Weights of a small GPT-style language model, trained from scratch on English Wikipedia.
Architecture: LayerNorm before each block, rotary positions, untied embeddings.
Each number is 128 + 32 x the weight over the matrix's rms, rounded and kept within 0 to 255. Layers, rows and columns count from 0.

# layer 10 attention key, 256x256, rms 0.107, rows 82-127, columns 0-63
[[ 97 146 152 128  97 131 120 131 124 161 160 104 169 164 102 163 152 110  74 159 143  64 137 104 172 157 157  85 139 121 151  82 128 111  87 136 114 115  83 118  67 154 127 185 110 166 131 136 188 113 103 134 128 123 114 132 123 102 103 154 129 143 123 112]
 [148 127 159 142 101  75 174 103 124 112 110  89  95  86 128 115 122 138 129 112 132 108 146 178 146 143 121 140 109 137 103 111 149 124 134 130 140 163 108 127 157 116 118 126 107 120  89 104 144 142  95 105 118 154 120 147  93 158 146 127  50 105 141 126]
 [128  66 121 178 101 131 151 100 162 136 118 173 145 112 154 155 123 112 127 133 153  92 106 105  85 109 120 142 115 161 135  46 144 106 112 111 141 175 135 120 141 144 160 142 132 122 144  36  98 104  91 113 121 112 144 119 124 118 176 148  83 122 138 110]
 [133 120 109 128 108  88 153 161  86 158 168  70 177 104  88 152 154 111 144 169 153 135 109 125 139 159 150 144 127 171 160  83  96 191 126 122  99 160 114 134 138 132 134 100  99 101 125 116 113 119 146 138 132 171 189  80 131 138 116 137 118 129 114 132]
 [122 128 167 128 190 104 111 125 102  62 152 160 100 116 147 133 149  93 111 115 161 176 136 114  98 146 111 132  62 154 161 103  72 112 174 115 102 158 142 164 117 128 128 138 130  88 154 114  26 151 179 139 155  64 135 133 129 151 107 145 137  89  61  99]
 [119 117 105 134 145 151  83 120 132 144 147 110  93 151 122 126 137 170 160 163  92 149 102 160 153 130 107 106 144 120 182 125 130 130 140  89 172 163 128 110 128  95  89 116 142 186 118 135 134 141 135 160  56 108 112 124  97  86 154 126 171  63 134 142]
 [121 111 135 120 166 130 145 141 118 123  89 144 165 185 143 118 128 141 157 187 128 105 130 155 196 164 116  89 150 132 176  57 115 161 139 123  91 153 135 107 173 115 149 150 127 118 151 134 156 139 159 124 142 113 117 163 124 126 139 144 147 172 115 103]
 [146  79 158  97 134 133 148 132 128 123 126 104 101 127  99 128 133  90 103 110 173 134 142 113 116 152 111 126 110 110 124 171 156 147 140 194 115 115  95 134 133 127 140 121 107 156 139 120 137 128 105 147 161 159 121 136  97 134 149 155 134 130 104  68]
 [124  95 151 138 121  78 125 140 168 138 119 102 128 160 129 174 159  87 105  94 138 119  98 132  98 124 108 111 196 138 162  85 126 100  93 157 150 130 164 133 145 140 125 143 170 103 173 134 173  99 123 158 104 102 132 102 100 115 112 183  78  96 105 171]
 [120 155 157 164 160 144 130 133 135  65 116 118 108 129  87 154 124  91 121 151 104 119 202 134  74  76 111  76 125 144  83 110 131 120 101 121  79 133 115 117 115  82 186 105 144 148 154 147 228 156 128 100 154 105  94 131 111 149 156 104  86 120 109 165]
 [127 166 121 152 143 165 134  88 125 144 141 129 119 129 110  87  48  73 125 129 183  97 147 159  99 136 161 131 134  87  74 140  75 100 168 125 132 110  92 124 149 130 166 157  59  83 160 136 192 120 119 136 126 127 128 109 134 120 167 117  92 108 141 143]
 [131 131  95 230 103 109 116 104 113 140 114 174 146  95 133 131 148 126 106 139 103 148 144  87 140 111  79 142 212 118  97 120  99 156  96 135 144 179  91 144 215 140 148 122 104 163  87 126  86  81 114 118  84  84 121 102  90 138 133 155 145 161 117 140]
 [125 165 151 102 182 131 159  87  97 143 156 114 134 123 157 137 117 132 115 187 148  97 143 158 102  78 141 144 147 120 109 136 187 133 124 176 117 131 165 113 121 105 199 102 122  95 126  93 144 159 166 114 143 142 124 128  99  93 130 117 124 154 200 141]
 [165 123  88 174 182  72 154  49 113 108 181 151  86 151  99 135 133 149 112 137 146 130 145 120 114 155 121 154 123 163 151 113 140 126 138 127 148 160 144 117 125  69 131 139 116 167 111 108 139 123 129  94 120 141 139 172 132 112 114 130 166 139 127 118]
 [128  96 144 108 119 170 157 165 108  81 128 152 140 130 170 139 160 116 131 124  65 110 134  94 109 150  95 150 127 116 149 122 141 145  97 124 110 136 160 113 113 132  94 100 120  65 108 117 145  95 120 153  97 159 134 118 121  60  72  90 138  95 128 139]
 [120  78 132  68  79 176 133 129 114 126 110 103 132 136 123 124  93 165 160 145  87 120 155  54 178  94 174 222 107 122 115 123 122 124 104 135 149 135 131 104 129 120  59 143 126 172 143 164 119 147 162 155 112 153 140 118  87 111 141 119 135 122 110 132]
 [132 105 106 102  99 148  73  73 141 168 137 127  61 109  97  61  80 128  89 137 122 160 167 114 145 113 140  70 141 157 174 104 140 108 121 121  69 116 108 127 139 153 130 129 126 114 163 112  86 163 127  53 109 117 166 104 136  99 127 134 137 173 155 155]
 [124 149 165 128 178 119 126 115 157  93 138 143 106  74 105 125 164 126 124 131 194 174 205  77 116 119 118 108 110 118 110  85 107 128 114 111  96 174  65 132 118 145 179 123 112 139 172 177 134 149 137 126 131 160 121  77  97 102 112  67 165  96 136  98]
 [145 142 137 103 122 125 163 135 223 127  90 122 137 108 191 149 198 102 101 168 141 162 104 149 112 135 138 105 143  84 156 116 119 137 125  74  94  74 163 139 146 118 181  90 179 172 129 113 142 120 167  78 105  94 207 141 160 138 155 108 130  99 173 114]
 [129 101 105 160  97 138 109 113 132 139 146 113 116 101 126 144 155 135  93 116  96 109 110 131 101 151 160 137 180 121 114 142 138  96 154 112 168 124 103 159 153 136 163 121 107  95 161 112  65 104 143 118 139 101 156 135 143 101 122  73 127 138 150 121]
 [160 159 176 124 179  99 117 177 152  81  94 133 133 167 165 127  81 109 146 128 151 174  77 108 109 111 112  68 139  77 140 134 107 144 123 138 130 106 115  77 135 100  96 151 122 112  40 120  67 123 120 142 193 117 106 125 137 110 146 110 160 145 140 128]
 [139 133 135  96 136 153 121 165 119 107 138 168 150 133 115 128 123 128 118 144 207 132 157  83 155 165 167 175 143 157  96 114 140 111 119 105 107 100 114 107 120 159 210 133  82 105 128 127 135 109 134 141 127  87  93  93 131 118 170 109 160  69  83  97]
 [134 114 133  86 193  91 157 143 151 114 111 177 148 134 104 120 142  82 141  83 148 146  95 100  94 130 152 100 133 143 150 138 122 121 142 186 185  66 210 142 135 121  98 108 127 148  69 130 143  99 163 160 127 114 115 149 150 172 146 125 144 147 132 129]
 [121  95 141 141 131  75 212 114 167 212 106  94 160 144 132 146 100 125 131 135 117 119 137  94 125  80 129 134 113  87 129 141 127 119 126 115  94 114 109 124 139 128 106 222 141 152 150 117 122 110 107 112 122 113 108 137 156 156 142  78 100 149 140 140]
 [160  99 119 162 167 146 122  86 127 140 152  56 168 118  98 120 122 139  82 118 148 121 126 118  91 143 106  84 132 119  94 150 160 116  93 126 120 105 117 163 137 113 162  85  61 153 131 148  88 132 158  81 168 108 142 134  99 120 135 109 129 102  73 135]
 [122 172 155 117  93 108 128 146 157 162 135 146 145  74 151 131 154 162  83 137  83 135 136  91  78  94 136 124 143 133 108 139 163  84 107 135 135 127 119 151  98 124 102 131 164 103 142 126 130 101 109 143 118 131 129 148 118 159 106 104 122 115 112 140]
 [130 140 119 139 140 143  93 119 103 122 178 110 161 110 104 157 113 156 137 128 133 155 137 117 156 139 138  96 108  95 162 122 170 133 115 108 148 106 121 180  96 133 141 147 176 139 164 157 120 170 134 133 104 163 116 104 148 123 137 142 183 121 162 154]
 [104 151 118 171 115 153 127 187 120 158 116 138 136 160 127 143  80  95 148 201 136 126 108 121 105  93 121 146 130 106  99  93  87 117 160 123 153 144 181 124  93 109 152 105 129 117 190 124 134 179 149  95 143 150 121 125 138 175 106  97 140 133  87 141]
 [125 130 149 185  97 136  95 125  55 151 115 155 118 125 148 161 126 103 164 123 133  99 110 111 100 122 137 124 121 124 193 150 149 102 106 125 101 123 118  92  77 150 100 153 202 121 109 119  86 132 134  93 141 138 150 124 111 103  92 121  86 133 103 105]
 [102 147 141 131  61 133 136 143 113  94 148 171 133 120 150 215  97 157 120 121 176 179 186 157 142  83 112 107  98 132 160 169 154 163  86  96 142 155 140  62 129  95 128 166 133 149 139 117 151 146  83 123 140 149 151  91 161 118  77 117 133 174 108  88]
 [108 140 153 123 148 157 111 125 134  76 131 136 132 100 152  90 104 154  99 130 165 112 141 114 128 152 126  88 122  92 137 146 151 180 120 144 187 136 148  93 135 112 133 120 116 102 159 139  94 121 132 204 162  98  86 165 117 105 124 132  86 153 120 111]
 [ 78 139 106 115 203 119 138 127 122  97 140 106 111 180 154  76 152 130 150 160 118 153  90 143 121 107 166 153 109 133 122 176 115 136 144 160 146 102  85 138 108 100 142 135 172 125 170 156 141 156  98 193 106  86 123 109 158 128 108 133 147 142  71  89]
 [114 107 153 118 167 113 178 159 155 105 106 152 142 161 124  86 138 125 169  87  89  67 154  91 119 164  42 109  33 118 114 129 155 113 146  68  94 151  93 133 179 137 118 132 103  93 128 179 123 145 141 132 133 135 125 141 141 117 104 140 151 112 143 100]
 [112 118 118 123 177  95 133 102 102 110 125 102 121  79 100 168  50 140 107 129  97 116 118 202 157 140 106 145 111 119  74 168 101  68 136  85 141 169  55 140 121 127 123 175 119 160 147 185 160 144 137 140  69 153 133 160 146 113 131 169 142 174  97 158]
 [137 130 107 102  75 113 107 101 154 126 109 144 138 100 110 109 130 104  65 162 150 157 137  85  61  63 132  79 172 118 126 118 134 133 132 127 120 168 119 179 118 140 144 120 115 131  98 116  42 126 154 178 132 112 118 130 190  89 135 165 128 155 127  78]
 [ 76  78 104 143 163 126  81 133 133  68 117 150 116  84  75 136 148 124 131 131 162 117 201 163  99  94 104 138 119 135 153 133 145 165 175 167 122 161 100 150 125 132 155 177 153 145 151 100 151 181 123 137 127 149 118 178  87 182 115 102 152 112 145 110]
 [163 116 121 143 140  99 168 162  97 104 119 143 156 108 179  94 114  79 104 144 139 133 125 138 141 119 176 107  47 133 138 135 132 121 107 156 122 139 102 117  73 120 155 163 168 144  65  97 145 133 172 164 171 102 136 121 109  86 100 121 109 208 138 183]
 [121 144 107  83 130 137 121 143 126 106 121 205 143 151 155 123 106 107 126  88 135 152 126  79 165 144 159 146 122 151  86  88 164 120 107 116 183 151  53 180 120 108 133 105 120 126 144 106 120  97 132 104 124 123 106 167 159 144 163 179  97 179 130 124]
 [ 86 118 142 154 116 132 149 141 164 102 113  99 124 152 146 151 152 162 101 186 175 112 146 148 168 127 123 129 198 160 113 126 150  96 129 114 111 122 171 113 111 148 120 116  93 158 128 123 129 157 102 160 125  97 189 177 105 159  95 221  96 147 161 133]
 [120 130 146 118 111 131 103 103 158 175 118 132 138  59  78 169 109 127 163 132 131 122 122 141 107 131  95 168 112  73 128 132 111 169 142 118 116  92 147 134 134 143 122  96  97  95  96 166 109 112  83  92  82 113 132 124 103  96 153 147 130 134 153  85]
 [160 123 173 150 177 131 102 103  75 111 103 116 153 205 176 106 125 116 134 107 116 128 133  78 108 138 135  77 135 110 132 134 162 109 115 132 116 134 116 189 144 104 123 151 122 122 116  81 134 156  93 164 119 117 154 105 178 188 124 166 100  85 159 124]
 [129 116 121 100  80 124 136 172 149 117 106  81 159 148  85 128 160 115 151  85 112 121 169 129 179  93 126  93  74 127  90 153 161 123 132 114 104 133 199 139 163  99 129 145 163 142 102 120 147 137 130 120 104 116 138 106 112 135 103 112 104 135  84 134]
 [137 146 107 113 149 153 125 156 135 100 139 119 101 113 112 142 122 146 126 154 159  97 112 160 115 162  87  61  95 136  73 158 152 146  99 147 137 145 179 180 150 141 113 138 135 133 160 113 110  97  87 149  85 146 142 102 168 158 171 141 107 168 184  94]
 [115 105 155 105 149 129 148 119 163  92 151 109 168 146 127 158 149 144 112 115 119 113 101 139 125  80 132 158 129 118  72 125 176 167 163 121 127 111 120 125 138 131 138 160  65 109  56 116  74 115 120 147 124  99 153 127 136 131 189 115  97 184 139 129]
 [113 137  86 136 180 107 123 139 171 134 171 148 149 150 164 152 110  84 134  94 146 118 110  92 171 137 142 140 140 121 137 146 110 181 158 119 118 123 125 146 125 118  91  98 185 112 166 133 130 112  94  67 110  91 158 147 126 144 167 111 111 102 130 107]
 [155 129 130 127 104  90  39 148  86  58  98  69 144 139 148 108  94 138 111 141 124 168 120  78 124 136  97 143 173 117 157  99 119 125 161 107 115 158 145 130  82 146 122 119 147 131 184 126 134 132 124 104 163 128 107  94 108 102 121 162 123 113 166 134]]
# layer 10 attention query, 256x256, rms 0.104, rows 83-127, columns 0-63
[[130  89 169 112 163 148 126 175 161  63  99  84 123 178 132 129 169 128 149  92 145 134 182 124  92 139  57 122 100 138 114 147 106 123  73 138 159 104 187 171 124 156 131 134 131 128 143 113 145  36 135 131 111 146 144 132 128 177  96 158 173 150  95 159]
 [153 149 128 118 157 121 148 143 109 125 130  72 161 151 168 104 112 151 116 148 115 120 126 174 122 126 126 121 127 100 147 165 148 109 113 181  90 108  92 137 123 137 151 116 129  89  89  74  78 118 143  93 167 132 134 169  99  70 131 170 108 132 125 126]
 [182 155 109 130 113 120  83  77 130  90 140  90 117 138 196 138 176 214  72 109 202 125 136 141 146 125 114 158  90 108 136 159 155 129  75  62 128  99 165 126 166 119 137 150 149 161 170 122 108 102 133 113 122 214 163 146 143  96 117 111 138 171 115 133]
 [ 68 105 109 143 132 179 120 144 158 144  93 112 160 174 142 165 120 137 148 101 130 117 132  98  67  88 152 153  82 135 148 109 110 139 156 111 160 170 167 120 137 163 164 126 102 116 154 121 133  81 139  93 107 169 113 124 133  66 175  95  57 129 120 113]
 [ 84 118 125 116 109 109 147 153  84 130 121 148 139  75 152 113 114 135 118  71 117  91 153 127 114  81  82 146 157 138 193  67 165 139  84 137 136 114 103 127 130 171 127 139  66 154 163 160  98 126 153 111 100 167 112 153 139 133 118 140  93 183 120 143]
 [129 120 131 149 117 143 117 128  95 168 201 107 179  87  92 130 129 117 105  57 124 134 132 117 158  99 119 122 141  70 115 161 135 128 113 149  95 134 113 150 102 111 133  73 128 101 177 121 155  92  84 141 109 121 149 108 135 118 133 107 155 163 139 129]
 [137  61  86  77  82 129 120 115 127 111 146 143 117  98 124 133 160 133  86  91  90  49  90 160 160 113 150 131 143  77 105 137 145  89  79 129  65 102 144 179 153 115 150 158 128 138 130 214 157 189 134 109 151 112 158 127  89 135 103  99 116 112  90  96]
 [135  61 164 146  98 158 174 173 125 121 100 120  91 138 112 129 107 135 174 168 140 150 115 138 130 160 135 119 114 107  89  94 126  78 165 154  97 155 105 102  91 100 158  79  67 166 112 139  99 140 155 162 139 153 129 159 107 112 115 167 166 143 135 127]
 [ 83 137 118 100 113 133 123 182 184 148 123 115 151 109 117  95 107  92 130 154 136 121 131 113 104  98 120 122 145 118 142 150 161 106 165 160 144 133 129 131 167 162 106 155  97 118 138 110 150 168  94 141  98 141 130  93 118 105 124 177 154 155 109  87]
 [ 78 106 125 135 111 123 124  94 164 129 128 162  93 154 143 132 180 216 136 132 109 113 126 116 159  97 150 123 145 114 158 133 137 121 145 109  66  92 221 144  97 106  65  79 110  73  54 126 101 162 155 154  97 186 136  80 101 109  58 181 116 112 137  82]
 [ 96 176 103  67 127 146 189 133 114 173  53  93 153 116 108 131 129 133 192 103 100 133 156 163 117 110 132 165 154 142 115 124 155 122 133  74 138 105  81 121  66 130  91 117 115 129 134 125 114 145 126 126 179  87 113  81 114 169  91 152 128 133 111 122]
 [139 159 148 122 182 170 139 128 158 122 108 168  90 112 126 152 103 141 115 109  87 164  96 195 134 113 142 170  99 149 102 142 163 123 193 133 131 128  76 128 180 124 122 122 165  96 113  85 130  93 153 122  81 127 133 133 107  58 134 109 137 108 119 159]
 [132  93 104 119 153 128 112 193  66  98 104  51 188 114 130   9 102  47 101 107 140 153 121 109 138 112 122 162 137 100 127 152 103 106  82  79 123 103 140 108 164 135 116 122 163 107 160 185 138 107 120 154 113 152  61 142 159 153 144 139 116 168 101 140]
 [132 157 157 172  95 159 114 115 126 123 179 163 136 150 151 140 116 181 151 109  92 147 107 116 129 125 127 124 107 162 122 137  98 187 156 202 116  99 139 142 108 126 145 141 121 110 115  86  70 100 169 117 129 125  86 101 122 208  84 154 135 184 128  79]
 [130 145 132 143 125 108 113 151  69 140 131 113 124 150 148 122 164 103 105  94 196 151 118 171 122 156 140 112  96 135 128 135 163 150  99 156  96  91  81 163 109 129 147 138 161 154 192 100 114 159 140 131 107 143  84 131 114  95  81 152  65 131 130 113]
 [145 163 186 165 113 104 144 136 133 182 134 157 109 151  51 165 171 149  94 149 123  98  98 121 119  98 113 140 159 178  90  87 165 115 153 140 169 108 108 120 118 122 122 131  89  89 119  99 194 133 121 149 100 124  98 137 158 162 155 122 161 168 119 133]
 [169  68 137  98 117 151 107 103  83 122 132 164 148 151 131 123 181 136 137 113  93 127 140  84 147 132 117 149 216  49 157 204 140 131 121 128 114  95 125 114  99 162  90  88 150  48 119 152 159 112 136 110 159 161  96 136  94  88 131 180 121 157 144 140]
 [ 74 135  83 138  87 155  87 112  81 152 151 140 136 190 126 128 161 110  95 176 119  95 114  99  89 105 113 115 159 113 120 140 129  72  66 145 122 159 121  89 111 103 105 125 139 138 121 120  94 168 140 155 122 108 119 160 136 108 157 118 116  50 127 132]
 [163 131 188 112 198  92  91 145 109 131 103 141  73 124 160 135 152  70 124 166 169 105 129  85 151  89 101  91 155 158 163 117 150 152 155 145 137 178 140 180 117 195 119  72  96 134 104 112 138 129 180 126 108 120 118 128 128 156  77 139 164 156 152 112]
 [ 95 138 113 121 137  99 147 135 143 141 122 184 127 118 134 150 180 173 128 148 157  86 192 113 159 113 193 145 118  89 126  76 116 109 151 129 147  94 163 155 164 188 129 160 127 128 170 115 126 150 131 149 122 106 116 135 155  79 156 146 106 127 155 107]
 [113  98 136 105 137 192 146 143 155 118 163 126  69 131 182 127 150 117 130 159  78 135 138 108 147 126 145  88 137 137 161 209 114 133 169 125 102  98 102  86 108 151  81 101  66 121 100 151  78 123  77  79 107 147 133 151 137 138 108  99  85 155  99  96]
 [114 127  94 105 152 114 128 133 142 140 103 106  98 149  99 130 142 166 179 128 134 146 126 149 165 153 131  81 101 138 143 127 105 151 112 118 122 143 133 124 153 135 144 117 168  91 180 126 119 138  89 128 149 134 151  81 129 111 149 152  79 140 107 134]
 [133 133 115 106 103 121 115 114 142  54 154 178  89 173  74 114 212 170 117  73 129 116 144  93 154 179 132 186 102 153 146 124 161 151 142 121 150 126 112 121 156 123 139  65 118 102  32 155 107 147 117  99 101 124 135 142 126 166 152 137  92 106 103 110]
 [138 146 144 130 148 151 148 158  86 139  87 139 123 128  58 129 113 104 160 112 141 160 141 141 176 146  81 154  98 122 133 109 157  93  97 150 106 126 127 133  91 135 128 106 116 166 129 134 199 119 129 183 152 123 115 141 151  87 147 125 140 117 167 120]
 [151  73 135  99 116 142 135 121 166  63 129 150 131 140 145 137 138 131  97 138  87 204 102 177 133 138 147 107  93 166 120  89 122 141  84 107 136  99 193 131 125  81 157 150  96 142  60  81 126 123 125 171 109 121 146 166 126  82 163 145  94 128 195 133]
 [121 125 138 161 133 114 154 124 111 128 140  97  94 172 135  91 130 172  96 134 133 160 117 139 113 112  45  89 139 132  89 161  95 148 118 138 180 144 120 133 162 171 150  73 120 166  95 149 158 117 157 108 161 114 138 150 103 135 127 108 229 138  86 117]
 [128  91 170 123 193 115 144  52 129 149  88 119 130 107 154 115 128 171 152 112 145 155 156 129 170 126 172 127 120 145 180 164 142 159 186 105  98 137 138  94 142  88 134 149 164 149 106 153  61  96  79 126 143 160  85 189 141 115 146 125 129 128 139 140]
 [166 128 144 123  43 143 128 133 140 163 178 148 152 126 142  88 156 133 120  92 201 119 132  95 135 121 123 150  93 132  84 138  87 176  93  89 138 173  88 130 169  96 141 107 128 166 133 101 161 124 125 111  90 108 126 130 117 106 114 168 139 118 153 113]
 [137  63 107 145 148  79 141 163  99 101 121  78 112 133 181 176 155 156 125  71  66  83  30 124 122 144  87 132 131 160 130 127 168 112 137 131  92  82 109 151 134 137 152 120  95 133 138 147  79 107 149 150 152 153 112 124 104 112 187 113 139  88 182 141]
 [138  52 117 129 132 146 133 130  87 145 115 112 116  88 146 122 155 154 167 113 130  89 119  98 144  84 102 142 118 160 109  91  93 131 103 163  94 155 182 149 105  91 100 131  95 133  90  82 139 139 148 153 109 153 130 166 119 116  97  80 113  83 123 154]
 [122 179 121 154 123 134 162 129  82 165 108 102 150 160 151  89 126 156  84  64  89 117 119 184 151 119 131 109 124 104 120 100 135 176 121 157 129 152 151 100 143 152 114 156 114 143 108  99 116 157 126 190 149 133 155 141  64 131 127 133 171 180 147 127]
 [152 135 147 170 138 151 100 164 177 118  98 137 112 142 132 118  88 180 105 132 110 129 152 135 148  79 174 153 161 140 205 182 130 153  69 148 167 128 139 136 182 120 153 116 124 127  88  83 105 119  64 119 116 103 132 117 138 117 185  92 113 174 169 163]
 [156 118 162  90 103 195 149 109 168 108 138  42 115 178 131  81 170 130 123 116 122 109 178 122 114 119 139 112 186 148 105 104 165 109 113  89 111 134 146 108  90 144 121  97 117 130 187 174 165 182 137 125 169 116 129 111 118  77 107  68  88 160 126 147]
 [152  93  97 154 156 127 113  68 140 168 163  80 184 106 100 181 137 113 169 147 150 126 143  92 156 153 168 157  90 107  77 118 113  79 148 133 175 120 191 136 119 118 141 104 150 130 117 158 153 140 142 121 118 109 151 155 145 183 142 108 117  71 123 120]
 [148 169 104  77 152  77 124  98 133 147  87 127 154 151  95 117 161 172 132 118 110 142  56 103 128 110 159 169 101 106  96 130 132 129  92 115 148 106 141 114 120 128 134 153 125 142 113 128 163 157  92 198  61 149 160 155 184 116 119 173  98 151  73 207]
 [ 97 127 113 104 104 114 179 121 183 108 165  99 109 169 150 144 123 132  88 145 119 169  89 152 138 128 173 136 146  92 120  90 112 176 119  94 111 163 123 156 104 150  82  73 118  72 125  91 152  81 138 145 172 146  88  92 147 149 156 117 130 136  84  92]
 [182 125  82 133 106 115 182 114 101 129 132 144 114 156  84 117 168  84 167 128 137 160 157 134 151 107 212 100 184 132  99 142  91 111 191 105  96  82 182 145 122  89 147 161 115 125 100 158 171  96 114  87 114 116 209 104 102  84 107 103 129 118 119 144]
 [117 145 115 121 122 150 112 113  76 148 167 131 123 171 102 104 133 146 132  73  83  94 132 154 105 115  83 177 113 113 117 171 135 168 153  89 151 174 104  90 191  79 114 158  95 132 157 146 130 155 132 117 142 126 103 142 175  94 121 116 106  81 115 128]
 [129  97 113 150 146 111  87 144  92 115 121 126  99  97 127  97 175  87 113 150 119  86 120 120 120 114 131  88  81 148 203 110 159 104  73 109 104 177 158 157 100  69 158 164 212 111 142 147 115 109  82  82 133 177 148 138  96 103 134 113 161 136 117 177]
 [ 73 125 187 150  97 151  99 117 139 145 119 100 174 105 101 124 121 141 135 154 127 101 111 120 137 110 114 143 109 133  94 126 162  94 160 131 138 162 131  66  92 136 144  68 140 134 122 127 150 107 136 130 107  77 158 142 146  96 159  99 123 145  60 105]
 [103 153 107 128 133 154 116 178 139 158 144 102 131 136  43 126 138 115 142 129 153 174 116 164 136 126 124 134 119 120 144 141 138 142 120 129  34 138 144 110 160 125 110 189  49  87 116 122 144 142 171 102 148  86 140 119 125 159 132 167 166  61 102  76]
 [ 76 146 130  75 216 126 170 112 154 135 201 126 147 143 116 113  60 122 100 100  95 135  98 105  87 142 138 126  97 120 166 153 104  84 101 109 146 154  79 154  88 131 172 172 149 142  63 208 132  67 132 188 126  97 146  98 119 133 128 139 123 155 154 109]
 [158 131  85 117 164 125 149 126 140 109 128 105 165 123 151 149  83 103 142  75 134 158 150 128 108 133 154 166 118 140 159 184 121 115 169 138 176 128 117 136 130 145  76 127  66 114 125  75  96 128 148 150 107 102 122 138 110  90  93 108 113 132 178 113]
 [124 130 144 152  78 197 117 119 128 147 144 126 139  97 101 115  91 129 138  76 172 143 135 126 140 130 145 125 127 143 121  80 149  90 132 138 130 116  76 135 101 138 163 139 177 128 150 156 156 171 147 150 149 116 111 202 149 147 143 176 154 145 160 120]
 [148 125 107 115 152 113 154 117 115 144 139 108 157 165 159 164 175 105 103 123 145 113 132 121  65 155 101 133 118 105  87 182 199 164 121 108 159 119 121 124 122 102 104 117 138 116  89 147 152 140 162 147 107 119 110 126 134 127  91 141 217 173 119  87]]
# layer 10 attention value, 256x256, rms 0.143, rows 64-70, columns 0-63
[[ 97  49 130 118 105 116  98  98 144 113 159 162 164 135 130 202 133 152 121 180 118 122 130 153  87 141 146  97 171 140 144  91 138 112 134 110  84 171 131 114  76 123 118 149 109 104 137 108 151 120 128  92 133 119 119 143 149  98 206 120 132 121  94 115]
 [146 101  91  93 178  41 111 118 104 109  85 143 159 115 102 190 144 182  34 170 108 119 169  60  91 103  86 133 121 153 121  80 158 146  90 144  88 141 151  81 145 105 109 127 162 138 103 188 132 123  72 174 153 133 143 176 113 137 178 150 175 110  99 171]
 [119 116 186 111 128 161 117 127  55 147 141 178 148 114 211 135 158 144 133 146 168 137 123  87 142 121 137 156 129 147 127 138 110 131 125 157  94  92 160 107 115 161 101 141 119  51 119  92 157 137  87 139 114 157 134 111  94 161  94 106 141 116  96 133]
 [114 114 184 112  96 116 122 102 159 146 110 133 180 135  91  89 145 153 115 117 130 120 144 142 123 137 141  97 129 135  73 103 147 120  51 104 141 132 152 122 177 118  83  85 143 144 124 116  99 139 149 124 185 176  93 127 103 100 123 134 143 130 136 130]
 [213 112 133 127 116  73 200 103 117  85 102 134 128 113 188  48 176 149 159 182  60 107 105 129 104 128  74  91 137 203 179 143 154  90 147 130 145 144  74 145 134 182 118  71 161 171 143  74 129 114 105 114 136 157 114 147  84  98  98 117 107 131 133 115]
 [125 160  99 141 108 130  91 127 119 140 141 109  87 149 106  97 121 111 161 145 122  89 167 157 141  67 172 150 109 117  96 111 160 158 156 113  97 106 114  98 206 141  81 115 176 137 135 124 111 146  81 188 146 114 136  92  93 110  78 113 129 140 103 126]
 [134 164 105 180 100 144 124 195 102 112 131 155 135 113 132  59 133 112 144 140 134  81 103 178 192 127 162 109  73 134 127 170 161 123 163 151 115 169 160 173 185 139  59 137 117 120 138 100 130 101 113 148 165  86 133  80 105  58 171  74  81 128 131 137]]
# layer 10 attention output (transposed), 256x256, rms 0.133, rows 64-70, columns 0-63
[[123 154 108 120 120 152 116 150 117 127 104 137 175 204 154 149 176 160  96 125 122 172 158 155  93 111  77 103 146  81  83  94 108  66  94 144 168 144 128 126 107  57 126 142 130 176 104 144 203  53 159 115 102 128 118 165  47 169  74 156  99 132 139 155]
 [111 136 200  83 143  68  99 140 155  73 129 195 117  92 135 129 116  95 138 135 131 112 144 142 102  95 108 133 123 141 145 106 110 105 126 133 183 137 180  82  97 104 136 154 150 122 182 152 161 108 104 158 116 160  94 155 127 113  68 140  64 149 146  83]
 [175 129 161 134 122  97 131 194  96 116 162 160 109 113 217 143 153 142 110 159  94 166  82 140 148 105 146 112 160 111 111 155 129  93 118  76 119 156  82 122 103 111 138 105 107 129  91  90 173 120  35 110 129 170 130 122 140  88  76 110 111 108 146 128]
 [113 189 149 145 161 148 140  84 163 121 101 205 179  99 168 119 118 106 121 194 148 102 158 137  93 140 104  96 143  99 144 167 169 119  85  69 121 142 109 108 130 197  89 120 165 144 125 114 111 152 182 135 103  94 163  95 139 133 130 106 153 133 135 149]
 [118 136 146  58  82 122  94 111 132 129 108 174 153  87 131 141 161  45 115  63 123 146 101 125 136 110  83 159 210 150 171  76 237 106  98 132 108  75  96 105 192 205 110 107  83 130 151 143 101 187  95 115 121 137 139 164 155 155 135 116 142 136  73 165]
 [ 86 134 127 126 129 119 124 184 145 137 183 124  96 145  97 108 186  94 135 112  41 117 148 116 119 145 136 132 107 137  97 111 112 126 127 105  87 131 115 120 126 101  74 136 129  74  35 102 123 152 109  95  86 114  71  98 127  67 142 146 103 137 143 123]
 [100 165 127 145 140 130 101  96 119 168 148 147 135 118 170  96 170 114 179  79 133 126 100  64 107 131  93  88 140  98  76 142 181 161  61  87  71 157 106 147 100 157 165  70 157 166 131  77 142 146 146 124 106 132 156 114 127  76 144 204 152  97 109 156]]